Weights of a small GPT-style language model, trained from scratch on English Wikipedia.
Size: 11 layers, 56.4M parameters.
Architecture: rotary positions, untied embeddings.
Training: 449M tokens, 3425 steps.
Each number is 500 + 25 x the weight over its row's rms, rounded and kept within 0 to 999. Layers, rows and columns count from 0. Numbers have three digits each. The size before them is the row's rms in percent of the matrix's.

# layer 6 attention output (transposed), 576x576, rms 0.11, rows 390-447, columns 192-255
097:561476509482492493537501454508484474517477544490499501527503527493518490547498499500491507470493489508495504533515478484486474546487469483489471475435506500558555534513456475481476542513479497
097:536471487552501557517495515499513503480551502525534511493484539496539582484504489507475493496509460492510508536490479459456531531496497501529470522493502464523468510521525477547507472492520479
094:507500469477535472499505510528461515504498495489492504480446503503493512483501496465490469483507516502477481492548506530514464469488532494496490530474520527512515504491512502481506483458512448
091:508479502526463527486506510477535496425435535481484498497488539510503461496479501460488482552474533494461457531492484488482552553450474460495503490482535503523526486503503460521516536495437514
093:513471478494524548525502501524488477526515502487504508518521520497481526491497500472506539521507479496480498551564523493510506472549521517524473514522532534489533517507531539494507479522504512
094:439496521496482489491474524503523488474494461487536537482504552487500506495500519541475490482484480436531454447505471503499462501487494493533501504495481518469506517501476539500465562539493502
096:501517518561517494497461475497502497459506499509483481479518539498522475503483525483492557511505497513512528501514510477556488487471496479483510461535493549509491520450465492427490522454466507
096:566480506474533515440507468510488514511526512559504472455535499486508506470485457446465491513501498491522500551558491491520459475504476484479482497519492499517481536501444471492469495458472514
095:484472541504509516460509513517514504541539485477462518460542516518439528495506500481526570522541514529514491505499502500532554526496492467469495509499485485487509495482520525517521452510477503
096:508492471514534471482517488491499528483527515481510545498511480506462485496476484533478532484520483463537461466502554478452545498484472459501516504502492473535519523502514493489479495512494473
095:473507465498535542501526506494484497527481496496536522467500481476568472506476487507484453544495483524511512470463513467494491525472501506511502470508498544505500524519526483501502520507489502
095:535472504483515537483487527483512507476524497506522532508460524519547482512460533507496495481485501524519488507511497486459515522536472529462499465528509498440446490481534511520499573519476533
099:494509477483490479480493511489512482491505504545451502528494529501515484502520518484517476507540423509520522466480499452471533493505458453518472507468504530514484468447484541471507511490527465
095:518484509484465512503507522477487474501554510483492474519534495518530543449494495497500526475507550506513492524467478488533528531516512477533554478468487514486522506511538474481477457480487497
095:525528447490515481506513494498550481537522549473507512496523533498490535492507498537505501462473495499476468492474479494503497447459515511506512511474482521515496493449502561474545487536551460
092:515477462520513450459508478522503496500502478487524488509499532508470497505520487497467476513515549449537504492502453467519489499477485511488477531473497487433468489538453545514506534511477502
096:489504518479508491546481508475533492481481490475529526497472540428503513494483482477496488455478514488537522507500496480468493477504465506497555499469493477527505543462518527481472538514505491
098:511514510498463458513525482553463453508501443520500507502488480463520496530536499527442478494509502484453484501470538469509512505508520500442504487473503463509536441443535499486515507534481518
097:484477538486502507514535532501523510487487516440472486503538465517515475488510495500474480470469485540495537509508514547508501503475498498511553502476486485469468505497491487535486506479499523
099:470456506457513550494488473500524461496553460543513547516504493520536460477512479500497521511516484533526483501462514500517522505530499523487450472524491518469442485525495486519452475475448484
095:506488485539518535522526549550503486473506453505507500490505481486509494498467500525552528489495461503506485496504500533502515469487469499476473547534501506500496507490457525544492504481496495
096:529495494497539536517495470501502487521463495478497494516481543527471523487503495479483499521482488496536524503496501481473453512470485532496494442513495523493511497510449486511473497465530514
096:508509470541460403471462496506498524516520470493530497542465535472522506497507497522476514476470463472531507488505507502472584442469487528518461514511476528503495479514480510500526483508543454
098:491484492501515494538499508497527535494511500569495510484526469487533491532463515519461490538513522533502440478491467473458528546458518513510463522478509471535482547432482506493529553489539546
093:506474466473517454532488452467548456525523510498496515475472515507465482488481476536504478532493446492582503478491540515447443470476519448478505497537545543507481492476533496490467474504504486
093:560483509504487517470498478448511495475535499495496514485516499497514500507484541539494505554533504503492502489499496540531517540492462503495542495514478512459475499501483496472523513503500512
092:502472485511523483449489546489469520534510525471500483496462508486517472481533529483484477538568514496540470504515493499472489534478506505496509483504496508484540499488508532485509477480499501
095:512559517497478489493541539509514491490500527522543538507542450473524551535489549481492505505480522516475465488506459553502493491487521500501489505445519516516508479491523509493484509538503512
091:485472475507491494506513501469501494491470481560529477480506521483502513449481516505432533493466443510492519539492489492465521482486484500517503512484522502459504513463465508485530506511465529
095:517509471530523547487494502530480511502443482511471506516506527499495516471513522534499515514491433525500459498540526493497512480509491481486501522508496519487545500520436453493496497531477471
097:491492531467465512497491476499495565494493499503495563473507479507464468485512465536507476487517518496515545497468475513526507487438515470481526501536510540525499486502439505502529505550476533
094:504487506481553513473461516497477514490468514508452509498537448537459535529491536490534484487531544489470482450522523461475496536504482547508505503528479504537501490522532543504506488492500463
095:508482516502465529491515480490502510507533523469498552479472442507537494467519497486488521476504506512505503543533468481505475492545492526461491526503518497506499529520507506501499470498489509
096:457515496502515515503445531485466516488511500482484453527506486498503498476467496480507500476550489498485512535495484499446489493498522491467506493479528500460531492558490486486524513482493516
094:537538519475487503446531509478485520517477531462535530459518457514481469503563458489509492552492489500494508546529466500466520525491501513512464487488494500514498494494510495510527484511506523
094:497432486510495522494495520473462477503482530536550530520474502519496486506502522560489475512528541494530538481459498476521467474514487530478560491522520491498470533512529545466490567568510502
094:509511427516515525508463519508511534518464498504504483509465516499547524473527495497514518494503519511499479485499565516538495544531495514539535523499560485528491478481522507495546492509479518
094:516500484517501519497518480517500521515502443544546527504497494474521507511475530555457499517501508515477479501503478459518513548488557505536503508485490550494467490501505515504494470529514516
094:514513530532481507496484499551509500507525484469507481530501501549507458526515518528468503482517518523500486474529454512510477458557531477541480542474528469501506475493511500530487525470495506
094:496551504521532484490489551464457483528463491486481466554486475460472484502501511512495496506469514478488501526497495455507518551452489473510489508487478529458483489491498508516484479482499483
093:490493475455513437516518561487524565485518539505487498479493506460473511473469505456486515503502538517487460489489483473485511467483529509470490538510477514492504501501512551508511489442510487
096:475541488472503526501488477513493516465490526437501452547507501510471531534483507478530525461449506496469515455539522478457527510526490500499511493504491531466564504469501526555491501490500492
097:521510461473509501498504514490482479496493496556517468443502479479446506517452503522531497511509490493473503538482507551489503506507482479500523538503459489507478506501471504503513550507475513
092:473467510523498533506519476513519498494501468463477492553534505482518518509536506474505504547567475521516502497519472537520486501482478479522472489492580461527449542485515538472506505544456488
098:500523539513503457490497480482516465484455492498513494540527538485476498479494503512497500483462531545458483494464483510484476463518517460490489503494531511517439479504537512537503484479489478
095:464535511533543457488487513482509521485515503461539527504458462503476512481504504512535505552503506500474525539482483488490538475492494491526510485502495459528462499484459510519497505487494469
091:537495485499466514504461464502505531515477499532496482481505500497474477509541529474497505469551518506519494495484513498501505519553496551485527511570523493535477488484439497497504499488496499
098:508505495522474515487523513502506515520541553466491519509495492532517505506523486475499496457479496474507505491451519509485527502472511455473524468481517503529457503499558486475557446497517498
096:527519486499509492521537484466479498576489498464477513465518537525528534533515484469504478515495532507478520492522507524487496518558464493483491483478527482489454505503492516492457479529503482
093:515511434496525443489496466495464469493532484461456570490497503501526524495513484512498515497503510475515487537484483507515492462501491535453485498503507490565514519541544506475529508548491472
096:527481497475496498507496494512500488507466478484487498457482491471526481506477481486508550482495482505492462526487531443481500514502526515472530520519507465525485522553530527491480518463490473
097:529519463471495459502494502465504471485495535495512495521534502479513505495492506502488568485486465485491498519521481523471518530469461507472500488510503526490477490487509483510521482476508501
090:473481520542560469512485474521470466487490486545504453495508482517514487571531467497548501503526469489547481487496491474517560506458490455500459477495504479458502504465500461479489468485526484
097:492490485522500484460502492514569503532484536501525519457477469529530506535487508493473524514536490510494471504494526503538494482510523497479476524491506488507471480514502499518530484489464493
094:498488489520504526525533495528526495535501513499503490495490518464488495510473516430492515473548481473461470496490487494527480485481513481500501478462517516500492480544488513507493469498475484
099:472500505513448505509505510524452474542515501482499498533490508518476503497499468510480469520518479498513500464474484467494485512481524527459514522507502527523515516477470503491484497498478496
097:497495463467548486510515521496479544462527518483476486508517496488487485518486506489495505515530491475499467516523501494496470455488482484519518495487514528530489532491490531470511543468489506
092:525489473506482498483533498519488500490542496491496482485499479503542462455512485502527504466460535489491497493529462497514527537505473473531489519488511517542513421519522498481473505499567518
# layer 6 attention value, 576x576, rms 0.123, rows 391-447, columns 192-255
100:493439506509555511495524477504492526506431459508504506517502504490494531508505491460517524517516486490485466523527521442483450500488490541511486508516519507501499498484522526515475482495485479
096:502505472511483533523513528516529481485504477476503516472485459472517485465468523485520511487507492471473511497504461492540536477492513489501482516511535484505484545524498501459516498536514501
092:521539489469529500508461484481540467495478488488492500481519475449462521513483508499507476505488480451505479529478518480501512491499518531559546502531457484498509491477466487465484482505518533
097:543456491503504465490485502520517481458481465495545510473522474483522489454512487501499506515495463500518492493490522491526497502516538511495495502516474507504481520474502518500504510488501501
096:488506502519522494540512525539501508529528533518540516529456486499534517494518500501547490523492490475474486519518500499503506488488525477458562468494518478479460454475548478518451502457507483
100:476487473491500539492482496529524457469499499496522459523471513516529492489490516476483543475497517519474513498491523525494487504468500505498512498468490461472473525496537505538477520486524452
099:476483481498464488465530523499525457502495435489524438477479477512488528516478445482507520517517519484499494460504502572502501494494500513508505513489456502515521506529515505487504462503522530
097:493513486533492519509503474490523460514473521459485452493495512502559504508487503451471511564507500490501510479474505511480473514500483493520484483478491531507508521555498467515444540509482490
099:500501473478464477491524491487487508489505491456477488550468512516494489480582525476458512562475477512516519532532522501510482473479478503573532493502561460516473479504512517492485482522466499
101:510484530517519518556491462495517497497476510507427489464451504494537474521493523444473458521535502531497501505536432503496512496507521492516475489513549493510501503516459501487499463520459494
096:491460522511496534502532476489511521512467534531540498468522488478526522506448495556530512498495441514498536528503496487534514482465456462484478510505494497500500459484514466501521530485470497
102:496483488593496482506493492479454479518495520521497486500510514499499473548504476515483492496472479501520513516518499483490489479502530492521457491505524455533505475493501486511483497439450521
100:485524528507486490464488484485461513508514462469503557546500459510484455492495541486511453518485504495500473510559547472474546473479542492486516540507474523453480495544547526520501491489486574
093:487478508506495517526494485505496535502496539483480474500489534459524496505497491521535501542453532534514511521484520499510506443487478493522555490504513518459501502483482549493478513528536501
096:476481490540484500547510507515476496542480476514496491498517408478470535491525482512511474509511487460491507472506497500474519483468506471499494511501511498523473464533560485485493470462479513
098:484481484491503503495542505499495532528474508512490502470511484498481486499519468534484513488465516490486543551526523530499561518487500493509501484524447500456519538505473517507520464526469511
097:465458496519501462533520453492479525548506493468532488480475513548513495469438501506476482478482465481514492531489494520504495515496494512520488468530542425526486448483522500497458535471523502
101:502509479514564495484508485515499458514503508485482486496542477528521493528532461500488490514498488446497507503498523493458502489547517501487495503488419508493511492481506482495556513515498515
102:466511483512477483452510476537491480508479484527541534511476473530528523504533477519519516507513492516510508512516507497531470519524489522511506501511463493498455508544506498489494465488507494
098:516513501489496515467511482475432502513494491504496490527526517447425540501490474514478496500543491508504502499554509527469512515554503472457517514467480487538484485487485489507486548460527434
102:499500469496502507493493518471478563503506497490505507491472531499516512488484507486517493545477510525511463509491496511478485498493484492511454495499448481506524509485454463501507470456511485
097:517512495481479525471473492512480477519499499512496510543510489484477527462531487477539518463514471536459477510503472477500489500482499495483482511471491473530503482537529506463478497510492513
100:532491546518485511488487462488466476480461526472519521494525535513523487508525541488499528471492480521516489471453483492527502529477485523541504447493471505480485500468515502494525489483499519
095:518477512494502486500557492550562486500519543509514510502476491489517534507497498499486547481528499479518478480557472453533507511508524505521508468504510510491519482535494500499501497470470517
095:548494483503457490482476467518514515489520493547500496506505488527542510488512469452507537487531524530493508491499525446535506536509512459518507531487554501491514496479471508532481498500535449
091:501524515511540494529499450465497524497507529523495516550502512513474499492498511496511517496502490500533495476496535471436469482513456509504483489508475463562498486508515504525504466470476471
100:504507486481542505513519551518524505527519457530491482460487532503526531466549484520510477459469514471493509509479525524543473486515464507480486517511473462472492454495433539480455467517475491
093:477452522498519489453488477460469496500482505486473530525481522504501525488519513525527468505502493551499524498512498535520533519487468486482507510460481487529538509466502481513461470483495508
098:504501516510505461527499485516492491480476518496498473478493496501517453463500469479485499507565469505480497500510500501498478514476539519487479474505527482474516499506493452473509497507516521
099:435504508446492481509475502496471517523477506491536480507487488487470510530496434503519505499490548490509500490478490492537510515476510489485493506486489501512498490537453493530493485506480525
097:464513471549489473506464548475501507486506520511485527532524495481475454510503513492484502524518487468515530487543524484490522504518460451525531532503473509502503488468455492477522495414483487
098:468487508508503536521492503523482536546473490507490454509526500476450493490481460476499467502521482497525503493484474510473481492494537463462537533505478489469508506515472535526512475556527517
096:507531523470455475497514508486539505490473537518493520491458483501518530476473484523524508494476529535475503509520479497470471508475509492467513527506450492494530446524504500513528464535506486
098:508467504521497534529494536460504516496494521490519502504484475489476477535462484502501435500496550472510546518500507528461514510488492529499526511555526480505439501522478477542466465471469544
096:473474488501504440553503509517495535480534503516551516523540498501488499466548509508490493499534517533516474472482496484480505523507499462487531485499463478490534491494481518508509528547496496
101:538455502512451547547518468520479501506479482515508505510470542494505506510502512490513489476465528501494501481514503448523479513465488485482492451472515529498476481508479519482526523492523494
101:492506471506509459476541490509497550524488485505506545514510470516493516451518480466507476481492484482504497490503501541534477521519477461507513487506498485471478480422510513518491523511553487
092:515514494517490491455479488487499514505502458517460489523446503510545515527508513525494515461489510538519488560526483535494506481476497518421513519489511484490459490486489487477492493493464467
097:480479514514512521525485553500551545447493540498539498522504516520556461513513492490525475484494503501505515453486496496505507510485524498540516457487476530545480500470537504518498496503525495
095:540515483464477482508487496494477472554531494530545497532562470502501518486485510483508512494484453492490464519507505491471553504539531496483493470543439536476532519480492521533502484479515499
100:518511509482500486501497514489488536492531585512462477500483501505498508483493544523497453468486469517441525499525470508481503542530463475514501520470468511512497482465508492511526468473488505
100:523459522498483502519437511479568481498493485470480473511494512460506468496456471531573500487520532486498451546517507497498541486532492508496549485516489505491505499501497566470495492553519499
097:518461501506525528479555500451445498472508454457505471516495526537510508537514473485499455495516477509530481502522525514472485504504518490483514478475528520481539461538482493495521496544482504
099:488565467497471487487501507477490494476515499513416516482499574458513488508515469549491482521470507517535512488509552494509522490519504513463519463519497511501502474466528488503500482496477462
097:504440492504503466522509517504549509477467477495498468486449527506478526522455527469470492519521489514518535524478514525485516513480493489514518487539464551516522523466521452552482517491497497
097:483461507471489519491492525545529494485522476462472470467506504466496483533466492490509516500488517483482515540516476508492472503505543517484535519490538548512537485538490456494546500480495530
097:498519519522490499483486491547487470492464543499451479528538533509507475491526521515523467474474491486538489488479497538503489498496464534481504549505425493514528520475535482521498497500485502
100:493498504499502497509517508486438505468495509465455481539531451529488519503461477446472489475551484508537465462500462467520476525507528488517471534499553515480542479484483482533519561560489473
094:503515448493524506533481523439482521507459496467491487519481522515515513520500496447509522494496498458544494472481489476514527483495539511513469470538519538512474505484464546503503494538495456
098:468490481539511507516485464522510489485505502510547497499502509505481522457486537490572516506496523512518510444463528525485443507542505492469487511562497437523493498526495491500504467503483532
097:497488493459494521516513502473495503490509543470536479434527498502478509480491504485520531505482568504504471488587508512495488501476435501488510487477504509524530527475549526507491515518429495
092:545498490547528495476524547546548486481459494497510503502521492521487464470464469484507540529563464474446473502535533528506498485488527497481487485496501505504484482519507478489464527464466475
101:481512491460489520526495491516527492493481510534525493477494496476496521473491542490488515518534508514508494557505467465471500508515539497437483483481527488488528498524475520549519491533495512
095:498477479518516497485528495463476477491514551503511485506515466469515486444518454443461519496505488495522494514496443509562456528497537548516517525529501493506536478511494474535460432489514500
102:479498544530494497506497486545531482472489530517532469536549523447538514519492522534511503512486541524478488506515492508475522519528470504490484513489506474508502455486535514476476507467463488
098:519483481472488510494478466481530485518434462467550496508476501494534502510525530509484481505470500481472522472516508507499484499488430486544534500499492503504466499522527528553535503489524493
093:506513516476477505530534526535454513522543504504492528508506448514512520497450508485504453484517507465454524489509557484497454502480485512507477528496510476485501532486486531527434501541506508
# layer 6 attention query, 576x576, rms 0.101, rows 448-497, columns 192-255
074:511523482463471494518493458470470497535485503522490444517508464480475502520516489471464473470490465490510479510494506471491520487508578458535495494540536508482498464516494490489493505527462534
082:505532511506499475518534485524470500506509492517500507508515472477463451485491507481507457461505511473537487468535516489509467470497482522472488465504502524494540515509501490476493476493497532
087:486535508508509459491535497493508506521502524486482538512542481466520526513493491489495461470519477533529494477511505454503466496519482491507471480504490548509461471525454493491486489486526547
087:511514488461532533481468514506500448479481481469506507504470503513464493516490521507521519489508496494500479516528502513503511492540508527535550484470540506514472573509530519478494464534542484
079:472488473509472531552510509452506486516506482550554545530532471468521475492494495540488498511480470532489484500475447498480511549516464548476461493498492474490500465524490479511488517508516544
098:473544498504549475526503507508500503501509519503491511519521522487445497480519505462503477472500502478462522475506513504559537545475536482507535491447494567513490491511507540423523472517544485
085:464505557482532457503515495460515521493504520496498532512508508496484495473513507493525511483472517513492480505478524492498494510510515520480524493525454581500489487481487539538475501474562525
090:509486527541481520506476493512475510516550503514479510525554509527508525510514482468461508504520499500495561522476489553481475543518473497480470490509454492492487491501520472520502521482470492
101:456476499487533490483493462487524506481493526471568547454487518468501519491479497506540504526484449497521486493488527536532504505506509476521523531493489524494531525535508533500500518472522524
108:497492485541499510517489528518503487477503505532509461477504471466549511538465497531465486530534485508487551551513543474500487534505455506499478499521473474479546483492547458497488494518499571
111:501486514495508517455486501471531514478474469507549510477582530506522526534493496486491452534522479536496551478482461498466494484446469511474512526552489446457501509519485490485504487485509550
113:531551468493496445479517453503561487491512525503468530481470540526471471548509449503475515539490539532524521485525536537469465513484498506495492512541523501466545537486446465501498490459494514
112:482482545479493510501511527498477478477497524487500526494489486493518493496479477515435494499488491545510513553467507492514513461494513479493517499536488477491509548475499486512464497507536485
111:474485480438563492479519479467524505484484497470522457518487452510484482501535460527492484457510496524511502465526523458534470504495533479527468504528476518513497482494503502515517529507519456
112:498520490483495546567502485486461518505505493536513533495485526520530513517507510504512530485487500517521511496521451527483497524494488523498518486485495480525492506491489496457521505500501460
110:526537488489501513548501574519496504529532495459577493519506492474475480534519503512490511491495523481508520490507491478480473514426486490472488467502517489497514511480508485482511449482522515
078:501497531523485531507534488474503493479507501481471424485517519501498475471498457540465504539500512497476526517493539475527552515541498477498546466548486513521496441485491491515552496502508499
078:466513517545461452532523474487520499529468515483476509463516480432483524523499469507479521523494477518517534503517499452513484477493557521497462478543501510476481486494493507522491514494466552
091:444464492495530513527517492544495527491477503491502528501521521492508530530494450498473509527484491516492533523499521507500463515496522500493485525525483498469529472472515505517492497489492488
095:505547489510517471497490481468531504555481528516498523491512461491524504494497500490508443502504520504530527477491499482465516490490452535449459491501505511519508522520478497470508507508524519
103:496459481515498512501501500467467534507556450542492517515507536504480455512502495474509512484494522500487508524479520499469485506493541478525488533542501505481504492473480491546519499494485506
086:504458481505487531508493506485493498556474508497517479500516509495506487487503502506478491503529471508446554466498488522471530525492489498500475520519520439518499478458485456515535533481473482
098:501508503498516470507500487555515481470429502466454504494488505462440484479484536482525485462508500487470493525512501520492530459494501529530562515502491538528470551515504504475514503521504488
083:497496469494485471478531498481531483493513493522486518475489492518503489467496476430509469506510492509457482516513478514508520460506523512473558483505508477496500526544489504498532460510501498
094:487517471512558432491477536497471541478467484539526527476496506481457519472519510519503547547497518474485491464485539532545511518518522526528469485508493581547517512519496501495511535446514459
099:483479506487465475498477494487506496472486476481514565503529473484502484491499505503549507487474449502516470506518488479515530484488466524539497482483480516502494521509447531491522507488518480
105:544486508554516522453480497553490510530528500512498513493476501461523493548512500525506537512476504488483488530517506517520531472521529489484521550492468508496507485513514493516523532472468507
111:482549438523472515515530509495528499461529517484499494479524536491494495533495508519482523451513494518455485540527523566535497466517534490487532501522493471492536508522491531488493485488508502
109:471453506508464476517527513546524515477460500475473516502531546477519531569507547520505495490522504517467511480502497504520490511498482481525518506503524530495544526521479495515508499486498453
107:484497554513497495506501490492485478517482506494551479466495458531515499529485466489480506513482488513495514503503524496476508517506475491519530508483527499511468518524545484490490470516485523
110:511499500495496483495515544551538496485502517521487545454461476482468480529466521519509535475524502496515497485478501496500482470471487540500473513499501454486488522502504514479509494484465507
113:512478536496490504493451459517513479495533519523501489512525458512528506515502519510489445514503452528525491483515528449419541499469499505475534512501472509488505552497499449540534495535478525
106:504501530482502532516493493538507486478475457502503483498500485498548543495492505516519491510507545529467515472493472497464511538541514502487478485471555530497503484500478506537507499529473502
115:489486476502498505480509494546499497491491500505507516518513533501554560498494473498451518519509530488546473486493497476550495456493536536464506449500463475492485499527486446492531470486506520
113:505477520494456501442545519490507489483476467496444487494472502531494509485492516530525490518515496506495478472526487508498488511487499472511466489466538492470510553514517511478510484497489503
112:471510456493525501505520524490487488461516495469509499555517475500504554465504504521503543495459530486531514468465507478477524506487526538464488561493501554484513480458521529528484508520517497
112:495520543477468513545481489536487501471457536517481493488499513509488525460522475541481488474491498515506477521537489545518536499524486483493494537509520521526521499537518489477509534480479506
111:502500559472491472524487495486455561481489472531506495487544507505518543487500495495529496514486485511519486454528518468485470501493517488463531508433499534492561525470486511525490538500479495
112:552526506492491468519487521560500497481470554470513501545507493455511472536490482486483505525521497538486495534475535516519499503458516468476503469478532514501460445494488486512495528492524507
112:494493539535539471498521481480465500494507532554465505526511499512485510467510515485527482463513531537498505493479505497509457529501503512486534485492499532465523479526501490466482458448543486
110:511510489519474480462513481474463472534548487508518511511527499482483513519531525525558506518511457488451449469521503501488519494530484463515501479513526488500464489562523447487520521483502531
107:530570504490507527522488491509503470454543487534494485512489476489522483494478476497468502505479470456518536496511499500523482472484484512497495466503478502501496490519475490576479471499482493
113:475495485505480480505510472525499490509485482498481535468505488508508457525484455509494538514487479552532535458483522489516497495538517523517464478530472508479501513442472476538485534479474529
107:470527542502484509479534527528519450504506509490519486511460529489501517506500490465522545477539485515534496444517490494470499485465443524461484529497486496530490426492471454486509489484502511
113:501513501468500491500450532503536477527512506531522532484516486512509499494521509561505488493475539446506482525547480493514497486478493470561499479539498506513513542499449528525516519510492497
109:448473467455519524500459536527514481560542486485553522479512540503464462485470509508511505502530531526505502467532521522537507488520474499501555477469522480486500503487504516537458487455495459
112:506512455502554486527509531480496541521478472487532513493514522508492483527498505552506505528478516459461532500507480495517454512537526536467524497477494543509474506493491518476478476489485496
110:512491512488520477493520510471494501517487519500462490528511471523483489487492476459502506483485484505525525512555477481516479518499508522477491505492502469445494502472485479512515479454495538
112:520535448536530504488415492492439543488451515567536528526507504533477512503527482556537484530478491508474532519500492518496509470536478430474493541477480517530489520472520473536526499501508461
113:470485543498512498505483520475530485512477474462519459505534524557523472501505491522490448501529508502489488504501534475486511516480508479504492498450468498502475490474455497480446505548486521
# layer 6 attention key, 576x576, rms 0.103, rows 448-496, columns 192-255
076:512523536471516502533496533458535514490453486486514550524482524497502527465487507526512508507513503494450505474487443478485526479513521505476497486469521535475518533497506510513508449510512483
079:482481527453511448508460496500514524496510492469492520535452506499485477508517519483486484469521484511497512456493472502484481458484469508501517504461488512492458525490489495512477511505505491
083:501513496484554528490517493528529486494516533522542478509499520520467516492551498481510521504478547463491525493541503529483583530470515462523567513513488514458534553512510474521494499496488493
083:470494513514516523513532502522554509472480556464525506485510503548484546488530510501531488489515529497533501489537500522511486503463487512471503517494508518494486493491533501458489523537505483
083:542475506495519485492479460537479465541534529523486436534518473518509480515484468495466497499489491478474548517495523471486521519473514494491467505535523507503531515500498458522490458470501530
101:497488483493485496458485469494498500496530465489466518481516503443509517490513522464508451517496521490533494468476480516507457442491499501537488542495510496509501557476515516535499452472473473
088:496520463524500536461504533494476553499508537484469515496496509545522473468500470494519535504455457479513456508515491486496539536534528463475508509501471475531489454486531486449542472532458497
092:480507458520534542464484516503522510489498500506500524503484510495505473498451498484523520539502510477497506483519493470502522492503465502478496467514545511527505472463527518487500486491508478
097:481523516503522510469484489554553510488496462475506535498481447491482470485494486499542485500426501492513475533512513523505533466509514474482505442529541476465494469460539477459487471479495508
103:468580525531526506470471508501502507453482498488559525519526511540490514497514514511537483511457483478498489484512464493457463492482518513524496514471497448496477502502504480522480467512490482
108:523501494531446493517527481494503487487462483501543492479523507515510572517559469475498449475512526465494503539481499520528499508494540490490483538499542493501548517516475522482495528500556474
113:495505498478497461462502495514478533511491499489502529482501536502483456493484522492470505530582501464496525490494483512476483518580475510499459500519452535530464534501522451506509502531488527
108:564481479478514492549476527495469500505486524502533490505512483504462478492497493528474489516483512513541452455513499526538473490517505481530531565476509517509514487495473487522498513498483485
112:484513547470484522469513480519500514507525480485476514511497499515526497497471515494487483494510517507509471455478480463488521516480540515513501498534518512516477484490501492455473518500504478
109:520475504493493508505494515474541485518490493487495518525482515502526500485467527475551467506497460501506479535475488510516490497504557475483544489515472486521521506443489475496515512504540465
104:497512489439524529493517489515543500504499483506515502504499510534483515543482564519498467486494481500475527490508475485482481514482506486531489530478526521515492523504487494472505460490528488
077:511489502470539482541473513526469517484490469492541545569491483504485497514512510512551479430493488479461505481550519574527506521503529491549513538468479472477510534485501521513487576508520471
076:536496510507481549508513514509505494505511530538516490521480501521515495501521488495513522479451511473514495484568506518493530526478516504528552513507498469480565521540506498470513501527550477
082:520495464541476509487506497446472482531522530542473458499506480453468497507471468484530485538450521502504488543500484503466499464524526523517485489511486484475523483467478492516546539504483530
076:443509501522508489494515479504503470542459496504536457514460507526509466500509449512512531530527480474510522497529499497536518474454531496541547452493488486447548481475526502487466490502533489
082:530500466492473479485490526461500506505490496492516497493440484484462540481507527459490472524500478531476456479486507496497495484514501478501511491527493518477509527470517528477538520512463473
084:509478488497468491478497486518463499481501561542545460522446477497447477524494495514527517468523523510459496506483499478508521489486487462514485475480527493541558509542478496507477474479519496
085:488478498512521549527493496499520497486484472542540522538504498526522525523524451501495506447472508534526507501479454492510504461514450524483518451497497521502498460469474517543511469545551529
093:455541519506578527496476510449506537471530570482519502485530522525503501468483530532502508504488535509470510530561515498534495482519479517490473524513512506473460480518539470481506467492488447
103:505502515530486527491510503492504474492511513520545524492491475473441502475474542507469473522515519553517526446509498494515509513468465491501453513487536497490474551514506521490453494499514516
101:516505501482506530475477536458515468483501490512480489558475515476473521515465527491527533476534444557479522531516478459483477490484501551479530506507509463516516517491460445514571486509458510
107:517469503538469443481479508532474519500500477525510514486494494498509492520518505483497507538511488486522496505499473454502510505478486523471543540502482482491529503498511532516509530497481530
107:515490521520495492509505472515512525514474492503453526523473455497513498511496531500512499529492509531527505509531525491525498484510513540513501515526511500436505540491459511502519498503496514
109:447455496545531491501509469518492480456496492492489509519481524492475542492510510491517506502516519509501523462485499480565476513547509517489525524491466493463498506524495512522536501445527511
110:483513574492504495491499511467515479529482508488507504492483533506468504525510525482480541535493486501530502486464503520491504504516515464546468493443522501477505517497559502515500505512496485
109:484472514511492518443501512469516456478471479458439471544543449511465490502473497510524500481526490546501440446486506513499482529469513512487470497449505490498454512476468535475519503504451485
107:517485482505479503489494500478536469502496486478456530471506564507500432463503515514546479506485527527526481495491504481501501492504513486492537495492461463485521515488538491454468479514525494
104:464472491481457459484496478515467485550481523505481514521502473538516517476488530520519485478467505466485505502481473519524494558536510466501496473458514493494505522526490551494482532519530494
113:441506521456464513515490512501460472480519468538477466540509487455512557472507443518452521515556519495479442494512479502489483489442508474523472463541498506528571515484501492495533516493504477
109:463449505475511462464466487503516493498500477448469491508480499493467464491524468535478545522515495531512502482500502542497469503434499484503492436502525507452473505489520506527524492491520540
108:527505501473515484455479503515521517518509470480511523485518480513493506491532487489481500535523531488513504470538483485515503526466497537501529471473514535474532508479489526484476464454507488
109:483501506509467473523500470538515496500476537490481511522505494482501536495550489471484461539529485496490499503480499487531516489533454536547556482493516489508510463504473521485510491467487519
107:479494516456459524523448475453508506500471502490517529539459474518482500494519514481539503500510502484471491495507489499492502523480508496568462493478493478532491509500501514514475493479507489
109:496503505508485507511490531525517500477508522485492529524526499489483427521549486472520508511490461508467517500470512547556487491502511484492508513519557527514515505497491458465520510479522510
105:456521473508546517481488519499515514447493501511490504462484502519494461524515469526473520490503516498450482481496496511513488489513500493484504440499507523517508472536495493507459512466537521
106:460494483487545544496539500516493494529489454502543464481506536513528494535468483521505453505524520449491465550499506514509464454518511488512507538510518473500511527467495496538498504430506509
101:506513497495541510513507492478481530503498465513514479484516541513504476472491523469478483491491490516519497507525506544474458502514508530556500522478520450506516444485470529505455487451484498
108:532517527498482501513565524490506500480502521496470512535531502501509456494475508520498482484525548509485497523495524499488480447506548516512496477562482517492537508504483528537521537515483493
104:495436530533472456519515483566471522470527523479491455491529479486511528492503506510507530502489479518463510517492492520510494484533514524545491492509499526514516438522512461514519491482513461
112:506480464532490530485502507497464526484525476499489504487527517519508508500520516494477533539484526461508527506514507516508504511512462475526519479522532516495422513501460495478512496500455477
110:523483498470512491485441470542489546541568570540507495502524531548462534483470491525518506498520495544541536477524495517521467502501503510492501540504520487493504471512495553510504509521516499
113:523484505497471454513517566532475507504480490449473508525467480453498493520527526462536507532529501504426512453500554496476442532482529501533543493460485464484488464517497526513507505519478490
104:484469471503501502484506511489522507498463512502525512517494479524520496509501521465532542506488474510477480515499506546526512511497523548559477503536507459458484490495475485491519529483453472
108:498514503500496519489484481477433523487507465476461507499485451468547478527513501481503494492494529519483507504489492514527493517452485453488500490505535454486459485473543502489514468500434502